From a checkpoint of a small transformer trained on Wikipedia.
Size: width 192, 6 heads of 32, MLP 768 tanh GELU, 4.59M parameters.
Architecture: LayerNorm before each block, learned positions, biases.
Training: 252M tokens, 3843 steps.
Each number is 500 + 50 x the weight over its row's rms, rounded and kept within 0 to 999. Layers, rows and columns count from 0. Numbers have three digits each. The size before them is the row's rms in percent of the matrix's.

# k: layer 6 attention key, 192x192, rms 0.141, rows 141-191, columns 144-191
# q: layer 6 attention query, 192x192, rms 0.137, rows 142-191, columns 144-191
# v: layer 6 attention value, 192x192, rms 0.158, rows 128-191, columns 144-191
# o: layer 6 attention output (transposed), 192x192, rms 0.135, rows 128-191, columns 144-191
# up: layer 6 MLP up, 768x192, rms 0.159, rows 0-13, columns 144-191
# down: layer 6 MLP down (transposed), 768x192, rms 0.16, rows 0-13, columns 144-191
k141 116:479428480507604489490506522443574594520404472527483675426597450492522571478391426510483543557463520532423445554467540510476554543515465500520538
q142 114:556500482505489483457498536399507503545503580415479505521500518451488397448436550493472435469535527538544479517466477495406505471499606445470493
k142 121:565411510580501446550524454406479496523564558412554523601484505458479530514449433515452472484508485492584507443536493446553526554538593395514590
q143 115:467523535533472472592504483467447428394494445534441477517578453540556427444451541513477506445559494486544514435532538520523501563489470408500513
k143 113:559535511440553563472502547528500487517586574480521540411573547548554487402527527465457542557395496478541504556518544475561476593594487453428467
q144 101:526549504622544545425545563453437559500543517441503498570537534454558570489541519478387533536474483562490444547492551547602492506505492456489502
k144 100:512611494579525543538561451480365601467478540451421519538618479489509475415590513516546501575489556463512481360494553585620474593457538480575499
q145 112:608519473459458481460530520468471537527469427495470519559446483520486490468477498533531494578535472506474524351542374526443476594443464553508494
k145 109:559476452465469588476559431530456519538400540509435483529517523469516514459367544479535479509512489513516495467524492541450514439399423444517445
q146 105:501561532496478494471596520553509507511491497513508545552578500548595556495423508498441589518505569471393503574495567446561394455525525549466578
k146 111:530557534548461506432480478545484472479520486506486531495553478495548471598506605498433552526536575468555510544445396390611469541452559523570566
q147 106:504487503446522422488478450520608501521489404466505576499545468529611437503381458531535435501614471517514503610604475473551447487512546462494465
k147 108:495487491533535519635427508517579470499437483417553512463557554524499512568417501496555406492487502504530542453581485483543448563414589496562430
q148 119:475473439519463498494510581449572478470483484543468549610421463506521496462539470524536611386441478497542500473519444562553578488557486487434534
k148 116:461509468492487439529444582484595452471454568532497435649509494450516599486477498511459483452449479450492579427479481588487523505487526472563528
q149 112:525498482465504377507407581457523401531527486448414546489416423516492501519471490491488472590442506520484447467456546496495477524496502473500503
k149 111:519483457439479435552554414547497455391482545549493501449488436581514492533462501445481554535383510562499414459569526529456367405538405490520516
q150 111:537570429431537508504478466511553541522519557560544542461478477488503467536551443481479597467514511539579422476520535423548464547489570467551457
k150 114:548586583441466427369495429440607485550490439511561563526450483509418375507500484427523602493542495432553425454480511470556436548472572534613490
q151 115:511564548509514509550413504523479561461476474561586419459502530424584516431509560500470414466449502427521515580581465437554504433503475411573489
k151 115:459540442451510553501426458458535524513476495537485484418533524508608543472474529460487558494553427491522517540476534541592532393502459526437489
q152 112:556434578509588545503512470465518420449515484522597492544444403442493468475548523462577558501410576497488447507546482545542553460486499512411493
k152 108:520559595489477511554347477535546498586523485496626509537435405451519472540529445541520525503510568529488474632451525487450507514434514591532526
q153 101:512478427410482525473462520586479509478470564510508498477379461538556488563506502491520522389486495600440546526507482532461436526457604404531569
k153 112:510456411455539555386527425544497537493453659489492465492401484438498495475490448443458518454502513497520522501523561539465510503518539409488547
q154 116:525518494418410441563531516538493450565529533481571507473586511532477549463481504523473479448469563510568474510363452541474492476415435472462567
k154 115:578433529436477459578558554532531545499537495424490580503498507503449412464540566531461423442345442450511443468496523545455538439539532508561509
q155 114:501546516596492469473517440559539491513502483487489373431490495526474517538424457464554507592497417503446578529460493512488473501464421548570519
k155 119:460537454606584504538569501407629444497519477447468469497482363497458412467452506531580535527527511505523490594512484496446491452563447529502449
q156 113:514453506435570586415497498520485485514414481530511508490496498482525477503429610503458483484470570407477451408538514491495416551492503466595507
k156 113:452458567379554582437592530476448453562533429463396421485398548438517590494431502503479544425510575516519546465545610574444461464529499603578468
q157 111:436468518466560522479522434466509521528537470455576469500454422504459504471510415567428437576440491475434418480535489518522514518458456472553614
k157 116:481495511475491527558508433427391628567468416393548494568488525528523473528507521524500581581497473507473397538533524601522593493476424508482567
q158 110:414432407555472562471579500608478464547530455552510502503483467448501461509524476477417503402526511476473459495567507450542440441470562410480555
k158 111:444418453530462532459558514509526537448506566501488576458460497492473378413411533543488463513505438417505495495476517536621464501449520501462517
q159 116:508474445461502619395411488422493480551523446441589519540505440380535481523447457574534396456497481505486550455474569518465549416443420446471514
k159 116:439482528522555462445435555458531617569538431435565400475484491424474447389539452548503537397351525551554568452515507452492484508382452556453492
v128 119:543526479467473522523475547638490505538395430491509501453449544590661522555508521461446502531505464552508448505560439478485518472517552351616477
o128 108:513583531515544431566547498591586450488422510533504526378573507524565508499419404411524457556516523554544434574497519534487468547446543471542461
v129 128:430537488552517544448473487355476480475462523502468454538486509531611538522505482557540519453480468448612447482556472490548480439537546506512527
o129 120:413502480613511591506502545440518545471450463506534435551560506528479642429473553495519515439448539390554483515458493472519590508425510474455547
v130 124:510435586462410516475508445505579529392477542430474488558415476538469522502451492531494550545446521519597578503543521402528547572513509521586604
o130 113:533493577442426530496525493559486559392490506497542498491430470474536540470530441405519526500490476566513394535474553476533459588446512441505563
v131 129:573420493511530464568502517546514472521414455451447568569497640441416503507477514528462559501492443504532591520420464492557549402446417477530459
o131 113:580387440666543433471564571593449518517493545599516518587489515431447501484465519419534484504596576512468492501516495527453539487518474447568458
v132 130:416495631527474390463472423560475571427454512465545578420478529503537507556398438565501446451500486492480488544533500535476497428480465473571483
o132 116:514569490533513461501512610574469605444448462530496598488469539458557448462479510472577447500419501481393559485526543450528427466541520577539573
v133 122:616547506540429521557458559458574434444427622583433516470511603508468524577592424525559453555465539481504456517467597539460557511609509543553498
o133 115:521518477543502574476414501481571426527529537550414542481603532555421575460492427503454455413465585539519469506555523580554480530586494554605535
v134 131:547558471612545532505521593501555526511443483597499516547385413414496467487455458386438452557473527556571566480460500500507470515535457536501477
o134 123:489534498503542521461571489520544397553561514541457483463514441508512373553409483575424517493476582437518519527585529547488447520528510572483442
v135 127:387461535453501465552462532426474474499475474501599475562425467476556511409546485513420485544475416549580433486444445427431547556551568487529457
o135 112:410542485494537571538544447518458477461429549490542457497480468495557551521534546448434550536518500475552548483468513476429465543567506441502484
v136 124:509444418441461464470493475482529520521484464449478471469503505506498592606560564566535542460574530543525546587460441536436498549500447552480549
o136 116:451477482477455479445543465482589515503504415516566507520483563480525553523502508521497543554570569405570506567468394488544486535511564553490465
v137 128:545601481538461454562493469511476467547503470621485521523540583459529513492507438490483483451457505499419523546451536549590560463585467467515492
o137 117:585500443440444452498510347593499451501531498520519468450510530481559595451545587490509447491544515509413542457448528543465581437526519533466469
v138 130:487426522460501477499483566466482456412547593507539439452446516637542525502512461459527516575541511547588493533491480534555573535450372463491538
o138 119:527457510569527482557501497522478522417518510517521502479457578480393578433506585419474463528581496539466514568444522545515529547432566456495550
v139 125:520491548585528514452522460607459491427511522470550419526555467559480401436480545452423551476450505569485425520449470517532509402497475451540382
o139 109:509459484573489480457542550586548430526496560476503462505568514496537407506508523466402596464558476543497549469497530474470525528506439512581483
v140 117:566488424445532390483563474464523497431471527571596569429574431381512475453580606498516490544600528502496534514549469638504475556533498502482494
o140 109:596512482397541463538482535472447499508499494535622576452527525495495474471532464526494551519396511410502455502477513463490516462507445525433410
v141 129:503457524448533352492549544501494560501555443496392424427442578499518518531522495454511523539466464454555549546525430620512449583444544512435566
o141 119:535505472549490410531491490512447602589537521490532427506544520497564597526384487550514503466500410547546475505547495571482509487359483483475586
v142 127:532478535478538592514520454575541507549427536558550435499520423522498540518463550545557529443518535502528487379529458481575506466504471480460482
o142 113:471471483476470578486547452618484514536531520507413510532480467545619491562563463580611465486497590498521556423447428517455499507504504435444535
v143 123:426568404483441494497473454562460509518487574562452391558532496451545451413561454504436511556589539449526484496539606449481469567575508541580476
o143 114:547545576540471484582528515513496476493584508447512471536472444444505585506522545483449488577511533489508430493504447510460550496496559553565465
v144 132:472450524519460447494509493541572442555550498434480549485479553517595507581424507506480618466541501504524438431454424597495459442486487510396470
o144 118:466500472483479433451488578564536465586483525525532464515501406488569524460474502502513486513490526475586540465498508602449373521509449485502458
v145 112:575523410432474452597449529496477522411490534530520463565496474467490496541408512562483433526494550425491545529472500511457454462469496508571442
o145 111:542456376516416482464500490495478447437410571519428486531510428538461521459394545557576441507518451411497512474545546498376475560481572498562434
v146 127:474487509530456558528524579442512438449472488544422527584511446438497473480424437542543559480532566604492445522553519450457439452524511472461459
o146 112:455463446477503581549591553455606530485498506605531428599536486553460437476466534503538506539548540606505485506520431459464387467575519580563553
v147 120:348518553491479525501458642501526517519539531545533562470478508568503382462449491474516521555484510554559506476477524466531545551506454600453493
o147 109:406497507476508498579541544474501393534582463562500680496477507455561504559563580486537518535518461559482576424495513517540498510512440510562462
v148 124:578471488456499542528527443466551512567529524471541508416568525577458471601455437510583600435515490488597584578466471480540505315481477449529506
o148 111:463444525492525448474451475570551553429458521424405486430535542420389478656545429503575571597520523451527527509454445467535434364443421499571465
v149 125:464520509493421538564472553469548474553493504439568522459458480419510573503466551527519507480457566448518425474403523618484430451525410473508474
o149 116:438506485469507568486505473414558476530536503467513470476489479550573577398532495563443434448471552500513409503504482516438384508476455508488397
v150 132:515527449482507561470456538511443510573557501407615526429566485544541482557512483458531476600496458449489524435487479533453456433445499415508534
o150 114:508578430522531612544482468573591511394525481476524465367462476516466497464453482587566517507467536535541514432531402536523525516448517454545571
v151 123:481556411455476482396470546478470514491447470426461517583530517533446509451532445571484523442525528491572569461496501532427519457465505434444522
o151 110:460588457553423494477469554539492541468480464441487499578520410492514399552521456504508421478430523472523477617470589510481570489532531489438582
v152 123:505549587498525518477532521620513514507527490583517487440473441495433563507528488576501532502489448491399478413488492519531356521485518556443533
o152 112:498505595461441492547400505597497506555539502589547560507494479530507464526460508476552514533349501468368542446495524542516524441456546521503528
v153 128:490513486438458516542443541458519448514533529441456524542450438553497423477445572454401491582561464485446547500503475497496448543534480504441525
o153 118:546513422566462549519530558500570489464453523494586452443467551438428424510516389508430482510493492475513577521496488492527531467561530466441608
v154 124:536511552486509556486488597549517512520503567400443580420540417512541575470480474439571510538499420438536562381479479545471528581456524483442517
o154 117:475468533453439510487405568571518376541504519457500514429451505581624510408516585507543548549548414491529495455624475517460513565502457544501609
v155 122:484501458572503435354570547535510533467580499476587556510519506503448492521569424505566514531448548368527475498582483513502491421481464450520499
o155 111:462355568467462476451398533445615508518484531519561517535506489515483511493521464528453513548394514522518482499453476562533560371496536420481529
v156 123:495500539422559499586512550552533563565461507492461610472415446503501474512565522527562536487502543603462535434495486619494502479477546436507505
o156 114:509576509460578474587475473436521512525527559542520483472335529539517538479472421578490586474469561431503558458495543644548530560559401471475460
v157 126:445440478533505506642516473446450514481553526516529549498525499495509591498452473608411552491553537459526518526461495467437537437466498486540421
o157 112:453468462525545474585522452509498439492545508485515506553576414495557584437458476487508624494497423544512391526398537488486570461407481483489433
v158 132:540559545447524633515463421546408488496471437537538571453519508405455566538485490515460512465464524437489483536481443518463445548465566536581595
o158 116:476570581554554506560560369540407373443388425484518498493475596442557511480513436543554509503454528552541434581384516498506469599505528515507582
v159 129:438460535484550535510520483447527449497583441590545546539554527494481524571503452566491446582514367463516400482400442475454580524449477573589492
o159 116:441451429521499621511411524548497530400541517522406533502502520433402567486560480434534554485517438521525517541475484489446479472403537550514434
q160 087:523569557494494441567530490487548639512587536526399475379473514495504539425500511442550389530447540529528473420456506507523498478592501538487552
k160 088:551489498491490464465523543537420490387472484500514464436456436560463487500444507515535553476592522552534395493392611497491511446542454494535553
q161 088:490456554487440530530547488491571544460453505504550493509576606481484535469431493407513426521510440593437492593431544445485547556487564488533444
k161 088:594478542528527491462511509483496482450425478483504492531531446478448507545491492564556444494556437527432624616450650447465515503486550541492504
q162 091:467494640456543463529445481495588564433437556485423579513505463478491508450527448468590484580549462506518457480418538527485538552592439496474416
k162 086:491445424552455565526491489551635519461466583536476515512515482481545512545554516485540585557519545432513569446428494519406583529574508502532477
q163 089:533460486540513564503437495575435435522535535509444495508515453516465519572528550493550586483405500497510442489467466567484496585464573463525405
k163 084:459556501472483449558473559508446485503538478476423470473546468552478473584486504479397547529539477497512424425529481490416494571526555437524491
q164 090:484449419518500504523463548429484572450560468498497485442451533519473495462466550548540461504436500452447519491538628545572524421534512528523473
k164 087:420462489530448460446446512433424540463477477451498493414427477510483540465447526555603485531433516540504478422525505542504570459607460590487504
q165 089:472527539490456586575443501490454474458439506539587537466554500450439434419465586581459442449524615408533450473485593502491460480583516457541424
k165 085:502520525561499625410494486441503444562473526514448517483493494504446482491470602505504521513621473554450524423531516463477615428404558528577421
q166 088:527521540401445532403551526593543579520512413563591523568528555477601513513550538362421503459429526518471498554505492497498460534491446482470485
k166 089:469498650417406543536480485535538550526412444455509426465579492447510480448538582481459518535494561405470488536423518480422446488499472530491461
q167 091:611447466506541499384515429590442425478504466437485502535496438516558458520503522502542512438512450437541501562552505452487461547527509497510473
k167 089:446433509522466429458552489611441485596539551528395596539479488494531471446499615495477476504581479493499514479582583481482505542453452500484430
q168 089:518499551565532527497466524567448509374523438556480433469393467569510473510518559568558423565483508455528496479493387534476504483517518490441534
k168 087:480516526481479524437517451555489530527549561522540561477540532448487534425580502516533519539551450516544448533493425512496476482599491517484428
q169 089:510515560497519462548462503455502469466522460480541484456525534426499407499529509504485583536479569563560560481450515503461471485439444605464499
k169 085:612596494405504499498519556471467473536452360545589459512498450453503539512442517564474527423494557450577508517463470490513541431594467554530450
q170 092:534469411519437530501626425533497464610478425417430485478513547490494508461454484532549468506555600491498460498476554522535384564525477526494487
k170 091:504476462552453501532506475550544554489521410499399573485485533605489381487414511503554456573496562541451487463525534531473489496474578545523506
q171 086:506483513446434506568487465475516438486638481588529584553496523486533438521561575505555488576450589572517481456613498443507551551550478591431522
k171 088:547502539517454528513546535567486430524468560463430447491551509371551439581480525480524489537576543635513564573606516459437531497561498427378562
q172 088:449541552658536477518582501488490490460565509454517499450545553488521487483481435571517473563470622543502504460428511439477491446507487510491518
k172 084:492474527533499392573481529575497442547424460430460363509627424452543437480431511587579425584478450464528520459500585508553539465439513526550522
q173 092:483539565427487545506465598521539495439524519454549389549484439581473515526431496577478486651426422520449483501490451600437490405499473532412494
k173 088:504479509463535469483481503464478569481533510541411443510447580462537523558444599545485480624364424499389491477527511510409563479534538427551509
q174 092:592541445565453537504470532549526526395532498525490541521499485484570448479449491584518458504481496432445497544505533519545458507396468497482526
k174 092:577431453500529452487532492544508553522499473422457527401493527498571512500542524570533501421482412470441507467440459509481517521504486496363437
q175 091:404563464588550463550481540411473509452513468487451513402543467517615473441511444572456510562474482504519570447555545603380489516447676468495605
k175 091:528456450499453498567552474457540417475532472472518564435481503423578503456449532471505493605505433610480500511472480643521510502472533432560483
q176 089:454468537502459623518547466420492499493514465428420529570554462601492560577479506461580493429565487431459484500507533428508506464466534571530465
k176 090:520561475570480534463580534537499536525457554434434498507570453555455546497456541487611462426509567485531555493535509417491573489522497518411483
q177 096:549590584508564457503518446496562464549465487515519584515457470461496526454521495465517544459518527495535558570476535587495457489484510484595358
k177 095:413520525560444533501506473536503508435428492463476558478561467510555506427525525494553439425480573527548492584416572532523437532509513510460494
q178 091:440609554500474532482532501447561517498500435475521602500557512458445574516538479462539504511419567454498442610569470509514488502471490511468495
k178 091:501477545414503583504406441493509477510513474458453478570602526499476538537486550472558405488437553560455463473506407511647543487458439518461547
q179 090:549451478486533495494592436483557506463484419610552442470492506551522481434571631606537420482552535549395441443486510471528523490477574447494443
k179 085:476482495613506431506582531381543513490520574501444415527560481540464457489489515517521477452561440507465477468514509432471477508407561447393442
q180 093:532522437424587519533522464579451491442453500506504568439543539507545462477448474492493443439473397526515524490569549491459562424486518486434534
k180 084:468489492471435461401455450474429476525496535406409581459563550466569465474549466423480513509556563449468440584571568403436543456539593465484504
q181 089:533493535515573469540462482557463497524452482538493534569512561463510590575530536497497452531438500503431602536517518574489488508461458479431437
k181 087:484512514568468534567526594502524554500548333520531491569541491538515569509444484567409436470467572528472626519501422541570522440502491486465477
q182 091:553485533461531478473445491577591543532540494474478605545446467473526465487643398506475466548494581481447564439588490506520585456520542505462400
k182 093:539494459504523404493487420524519525501507420506570547558437535513559552502536403515414468477623583503469406467565578526468581448485498436515539
q183 088:519531570530471543375507504504518485551472517420493498484505482574488493519457563384539463577489548497490441483469458501561463448448521519462519
k183 087:600526530455473474603574443481589591513481520524537453448565545503500589508558512390519524543471527524497421468401455454490481493536539596466502
q184 091:471490535579449524488556501460442487568529575473424468515447523516520538615574515565480459501547506587415537460534473516489493445445499436377396
k184 091:512512498547452511452493531471430464551513527492463437462496488486396527538482504472494467507386517496563493610512466527583505605457597503554521
q185 096:646588564552463517549535470606494508529412558541425591530404520477491455598537450518406442471474513481485487474551512546586574558620446447450484
k185 092:553517451486526448512554520490441518536581495526428538466449389467431507471550510464461478531548530469477520456512478518576559489608466417518472
q186 087:550497460425554553458471517463439531476452553422424458490387459454485486449489470514494444450552466465469515501440513402499477493543549539503484
k186 081:346423473492504486526522514544417523519573533478507489543392460479431495485469509492483565541516436454461576535510543490496457474493521476524563
q187 083:560550530504435496457540580547484439455551467393449515464597535523538522456548443507536476467593506423415467519491518490460479512518481554429472
k187 084:486486519532386582459426572483474508397402417432530442385602577480511491520480503570600491645576462473429531535381502545451539582496510464486465
q188 086:513521446480458450484475513598513537390569409528477532549528458496492496571421477571531498531483476548509597514473496512546567593476520462492525
k188 092:562519461409389434533528467503534586421531483436453563637534513457560515514469490579528444554479517507520524499466491514429470555429479485459410
q189 087:501514488422455549515457494595474509459544430540431511482542519451402566469501471513554584604468532532432474496498476485587493448434489564458506
k189 084:491520449420504399546579508613514543459479436488488527407519557493491492492483479566570503541468501514470405515479558508443444389486517495550428
q190 087:477445460458523485592502481535472443440548482461498533509571527492506526490439530520519463537416504578529496453464588437510555497435529551572647
k190 089:533410549490415512548518528533460577559587432493481528473442476513544508467473503589419453538468484542481485533476467422497591515478513489480472
q191 085:433475519571554489474573532480470498566488546583423512517434518532480521444535456448468513525519379569575462494488524524578529493518478508525526
k191 083:489446465486477528532505464471427467514486561561490442479430469457490611485639434554463530516494527520469492464604469517510546438513526551549424
v160 095:470485481533464533497593506568475400531548486548557483469549446532606492553450447439512533439518548552543511626470442475547459554480468442496463
o160 103:484547445538545471445416530469469527505472581355444548619514492498534496497502358520476547551545513458491464408540562454457422443527474562490590
v161 077:490579496443539533494603567520481515569553542550518570469487426455502491429594491411488531474424555581424453438540546445504530407512565456576440
o161 097:493484475464549542495470454392513462510411442503465447577498504429524472506421413488505448570538447518573485553432431535512505554471414439474540
v162 079:571539438522429389531442452524521559528415497580508571439450567520550489520533493578494503377605440540488477472481537504486539540377468612499545
o162 099:423463534495517620479530485485442460482511452473495434612475502583452494459512614391473468570487502508581507541533450468563455566644502490503563
v163 085:444460507441454410496529424596503512548494524464593477456529478507450478479495455499461531493516542501459488609476453581551481552532521465436448
o163 096:464517454522479509523469542456502512556476476536437475520579489446463411522461378491535400538431572451565474429472512478446442511466458487450471
v164 080:477478524502486390451570440515510558564556478441498455437442506503541468468539469555511495437463539563517549496506510505537450482497610465561562
o164 091:493497496395495559557475521507492470501505536543523585494563454468498471437427425486518561546435432554542437553453547448485521567498452609431479
v165 090:472518529570498553477507525465590499522515512480493460421506485582522513475586497525513477526527480570484510555481562520516494489429542465502549
o165 097:441421500434486459466458491524472487480438511554505450557486567506539492528421530523483540450482485434498480482502461393466428543521523516525497
v166 081:447518540417544503506500540477533458481562422446525625492568495543559535465496525523531513457527478450564516542465476451507494530413498502504476
o166 099:521507430510586492486499526564542529488506521522467440477500489437466432458598497549554511540443525516441541485448541440569526481595520597474524
v167 079:412573478493483512504401484485540535531523499558483401512532533539437552550594487543472482570510488513474530545507418507447547728525535540504499
o167 096:542470470585460531471618517492455380483458464492517524412473553456496446511506584485486551487481544497489588406520555491560527417443550407499505
v168 086:595345435503494436528510433445453446530577512473476507485525540522505595497517453543481472508604495455516404497391623452504473487532533528538495
o168 098:438580524477470441409459476558532516494488475559551531461516434523577429494470507462565568490373495475510568557540468466545565561531449487467475
v169 083:525473423548580468464599463526534565467627491508609540521520457567531570517463532436469458501527603427475537454537459455520469459456515460544473
o169 096:506540481426457431518433554485508440548415495475479463385508515503493493491545540535522598489523521535478478587586568504488530444529537570455530
v170 081:552569489551502442495402462477387524595499572543421533422456472530582428425479479504574456443505552528537501522510488452489477457447452456528535
o170 094:416477451489511414445563521541578420453506440473581382523432573425505493468473477454477542611546489419557415459496579552550534519526565580491458
v171 084:485450465445472538475443491445476572506486583451590549478508516433527515511447549649449516530599458510545477523515515488550541587504498474489501
o171 099:537545536536462460517492485534497407462463408501471490449574444566471573488526500465536483510401465408478411485553560548468523465448526561440415
v172 082:500492430609451568568500499500461474428466500542558597554525481502492552539544505466496528582537519484554481474472530519528501534447426414550580
o172 100:511473599478526452471552514481564450513549542403463398514473507457546559495585488548527454429434572517419520492498458464558515464509480572417511
v173 086:481488401497537477594485446496421420490594446528536544535496438460596436530459469476465515366524569496534509524502550574504567521535535544537496
o173 100:538496542486467514472519490601507536522430506436478472463523611486476490515539435501568507611494483450512460509429464431518388483467437428468568
v174 084:388603388505452455555486591451504630508544453504507502476414503493463521471524504544490444464394478507501514509542437514356481658468455496503589
o174 100:532459541436554560520491433529454474541493579490506528518561557520532514504542466473497510518585510602521572533574518538640602477476516488505413
v175 082:493460514519536437461584550520485466560500427440458479542566540424565514513510543543521546506477519550544392467432457445470559488578488513456559
o175 093:473528438437406577482473489495430520505471503403442538490438475507415517541405441470464490566426446435488566444590493478527443468437567415474431
v176 087:518549572542484512564479448425470517484513405614587434490498573484552589536510490532503555537557480418562469509535524504488483453549468465473601
o176 102:523485530469495482543489459505497534549516534448467564505473489449437500497485621565438567494422536540405576527364504558482537491474492548513419
v177 077:471603444463522555513580575486416450379575429446520485573484548466534478589483431472551540532518475547490542541564526521496468552425504495488427
o177 093:492460567449487391466442499538529501549427450626494529527539453548580546418541456479423495489473549570442529495432438447526501445488447480523537
v178 090:507536445451489490534508526491391367396543527505576472492479414464393454447428594526537499509496483538448563496580504426526447508494441447437579
o178 101:466471535480553521562492519519490588536536454469450569493449532530499555553558377462500468450471512404521483433415479550556517494533419464518467
v179 082:525492490494440519470474508560487555443576543493567559502469476562580502533527467478490398519518518511580446485447514423544559405572405488583492
o179 099:472501492429569520503498462489440382545521449488482478464545507453501498472544419569539608479405505482483559490608532492521427555486572481456480
v180 088:561478397475544532523567454498519597494525481539539526498552488473483487538485546474436531553512559502451533433576476442506498583529491548512506
o180 101:478508608524474484577475514474492556503500477420479460450519437566470516426535480473521476475494522546475470582449531542467491499483483526521489
v181 085:543492569537511606497463538616527418551433453611502532573470479503569447463457567469517488471522528539462474406588510470510541686541445518587445
o181 095:467494466555576476468506472484408534390638484412451513481501479460416648476483367504470496463415469545551511487451468535549523400488529478486496
v182 090:545517484392521510560538517433467601484568414531526496516457498503516432604543474460458518427505402576503513518563408465437564493539493415523449
o182 105:481476570523395504498553463521546464437438566450520499472613519506535530526427455564569490549488518493476516525532565557533358497458502554539534
v183 087:535480470432454546490456589509618514499478481563501558505500451549519439563600497513402573501534426501392428427445502572540494516497515536444518
o183 102:444447593552523539513562506407506521468488427445572491469597437517459562423432571466569500448510582445582564526507594501422515465469431535606459
v184 081:401538570619505569458550513623473489433537553568447547385463528475450431482535499445485424490462610561476539483530525447533588437488473471439544
o184 102:534474524459564465551488531404534451560489528405513449610557515555503530529425424597523537523518449510518475495467454599436507528529569566468472
v185 086:557571516561526541468526475472552504505509507504498509483426579472469517461464588516510517515481419604480483489546482453536430546536460539486609
o185 102:539502546494464465542467538527364490525449500501572487532534485397504440604581449386503467413548514474545579533495604547474643498422508461484485
v186 090:560515473411455497561469398575462535505539486522473568490433515510476458507570482609610448514574442459499521481493517522500489474500616518562445
o186 100:481499578471518542420449566463565514489569536589489514492550553480537487462391632459422533490396578475482485454489556502491539561490483466455503
v187 085:612508520519538534553494531605511512533462378475476523472521401486517564413533476509493483500466461525431568478530534467543547363463541541536467
o187 100:448485445518542509497522587492495467536499544508491399468521542498494504543410493488487439577514499486498433548542486506452490544509439399507572
v188 087:434532530594507557488480388524546473581473562533561560554512510503511489472488470578508492492478596535542422494436541463398441501541516434479469
o188 102:483576546498498433474556591485389579415536347482405531409433509444500502558543622378500538477431451505534575520476460499477497460427489548459546
v189 074:490473534461424504524480519421454528622422512515575537485455528439497501480510486470552502455499474558608504491594522656510515640464511602531381
o189 094:477515498567488472505520443561475535443590464542417514499418496496499484471501519398518484456532460500425486466429512387476419519556428451430504
v190 087:489492443452531524552491523441505564494445550495592484588465502477458470395496462538540492420526564515490533529478465408586490494532578523386547
o190 101:496540581507551484530438463414541414478504508505449515445474419430477509543500536511453566598479444467551479422472456570452535541435462427515483
v191 085:610398551461465638552518411526517449474501430511364503574455591501418457476492523529498547557616542530472461587565538414518557488496476567519548
o191 102:379638522478554396403461562470515489522529477505598488474553414501575551442440415408444472475444411519469567516467542558591511558505508477447445
up0 102:533549511557490486561497501581509481522511469523489486471432466477495525540468578541412462461481463465406481399526502475483457514481476512451494
down0 096:513584508512492536564485502564558500514437520560494586508474449518515535447492526610410429518494590416457536429542411482547539446547535488570467
up1 091:489497551463552534508555588460492516470623501575446485496454465542418428498510480516487529524483482494464568483516525393495554606442576552466473
down1 093:505538610490442501558423548557464451440441516476513564418468465501590601473462501463503431496484562567379484501500518613476497473549497541491485
up2 101:476507504485461547502562593498478464495441453523458563598504440492442459509628461533456530477432397469326423465466550592454454518541491503477502
down2 103:530464471483556523524409523518495522505441543503515433491511479503467464573539452594448555484562532627526464531417417457482464506395465524481463
up3 104:456505504477510506453466427556593497537495552521395560455415545532435480514512503529553451550433449566527439478492583526546506533516530466512639
down3 099:444430530557510432485461467484502381533572387486499509470512488532596458497631575596451555448469565543508470456612519545478497487561558462527538
up4 102:478554502538520580569422546513529482541480530524524458539541496473460519553523530461560511434517523533542489518553481439576503458541489537487625
down4 085:460545517487445495511393558406498568504526502433607485490558496434493402560403416531404468467555536499556507436476505523536551464484516542436422
up5 092:459474496536557554543524591517521508544626434492511427645553549520474433431475524555454394537465553464528522526442478446518498479471458469500414
down5 094:488592465560491462545549459576446438519436488478515562467566427489540579466542516518602472553628579463424502470598545528532464618585492512498544
up6 097:509566439535483365502425481522442550570486513475460520519430493531490424449495466425440477489462480516480574516614531523466568529410461472578494
down6 085:493484667480549432540486626395461486448560509454530463508470443510455624429517475376443478564530467535515420569436454469486587483470562542511440
up7 091:423504545511515493570536517520521541496568535522567501445522478489498529573550525549434490491496498580533444623444580478463498488552527526548460
down7 093:437504467585558493439511546542574520519453499517512532607508541353423465471500402504609564544362527504529488572629579483452446496562498514520539
up8 101:445506415482474497545525558466452512518529477508355473513529427519511408461466512489460507504469465536522465582494541518509396484456535455537554
down8 091:484451540496584570525503518554500534488541482525534564485417571386477486518486483441543544500481464528484531544566441453442432467496445443548456
up9 109:551543608464490599543444488537416489523556471534434515424436470544501504494507488609510519468468514452526441517505577491468448424556542437541507
down9 110:490589487497490521513501498506501553436511512566606461540525475473472408587519471507471487400501596413516513438521446554546511431567510504537557
up10 104:534579481525518495534540483515546494420546471528438444437493506444526513532455509520496593566477494483461547504489480584597420522541427518557491
down10 099:436571510534556548493479466499501532533489524551501617567493503515465484524426411549540524547509480540543482434434470417562493421422527437516519
up11 104:534492474495562396510500449452496546491405455413524451546529427433530477560600501483467465515414504548515482597471521603526534475617544492487466
down11 101:376477461487590394543516508549463548449462424510515488472530589577457546487461564506515460548516568512569455456538421401502502472586558552479536
up12 099:541559517456493571542481527543515558587457531486533448490485582522534552563509418534558506474576521503462583491543543537574530486483481501460492
down12 102:532465463482538525507574419501515439486463536506596592473517455447438502484536340529508526513481554454499439530543535521544375503451479551433541
up13 102:434537451558498554508455535551507573515592586496493464558440480492489472446465481402471508548574526467503427547535472483504528536539463528516479
down13 112:471449557456558507513522467502485434448490509613524499585434444470431465528437580421444497554480456493533520473419439491519481474549489379479511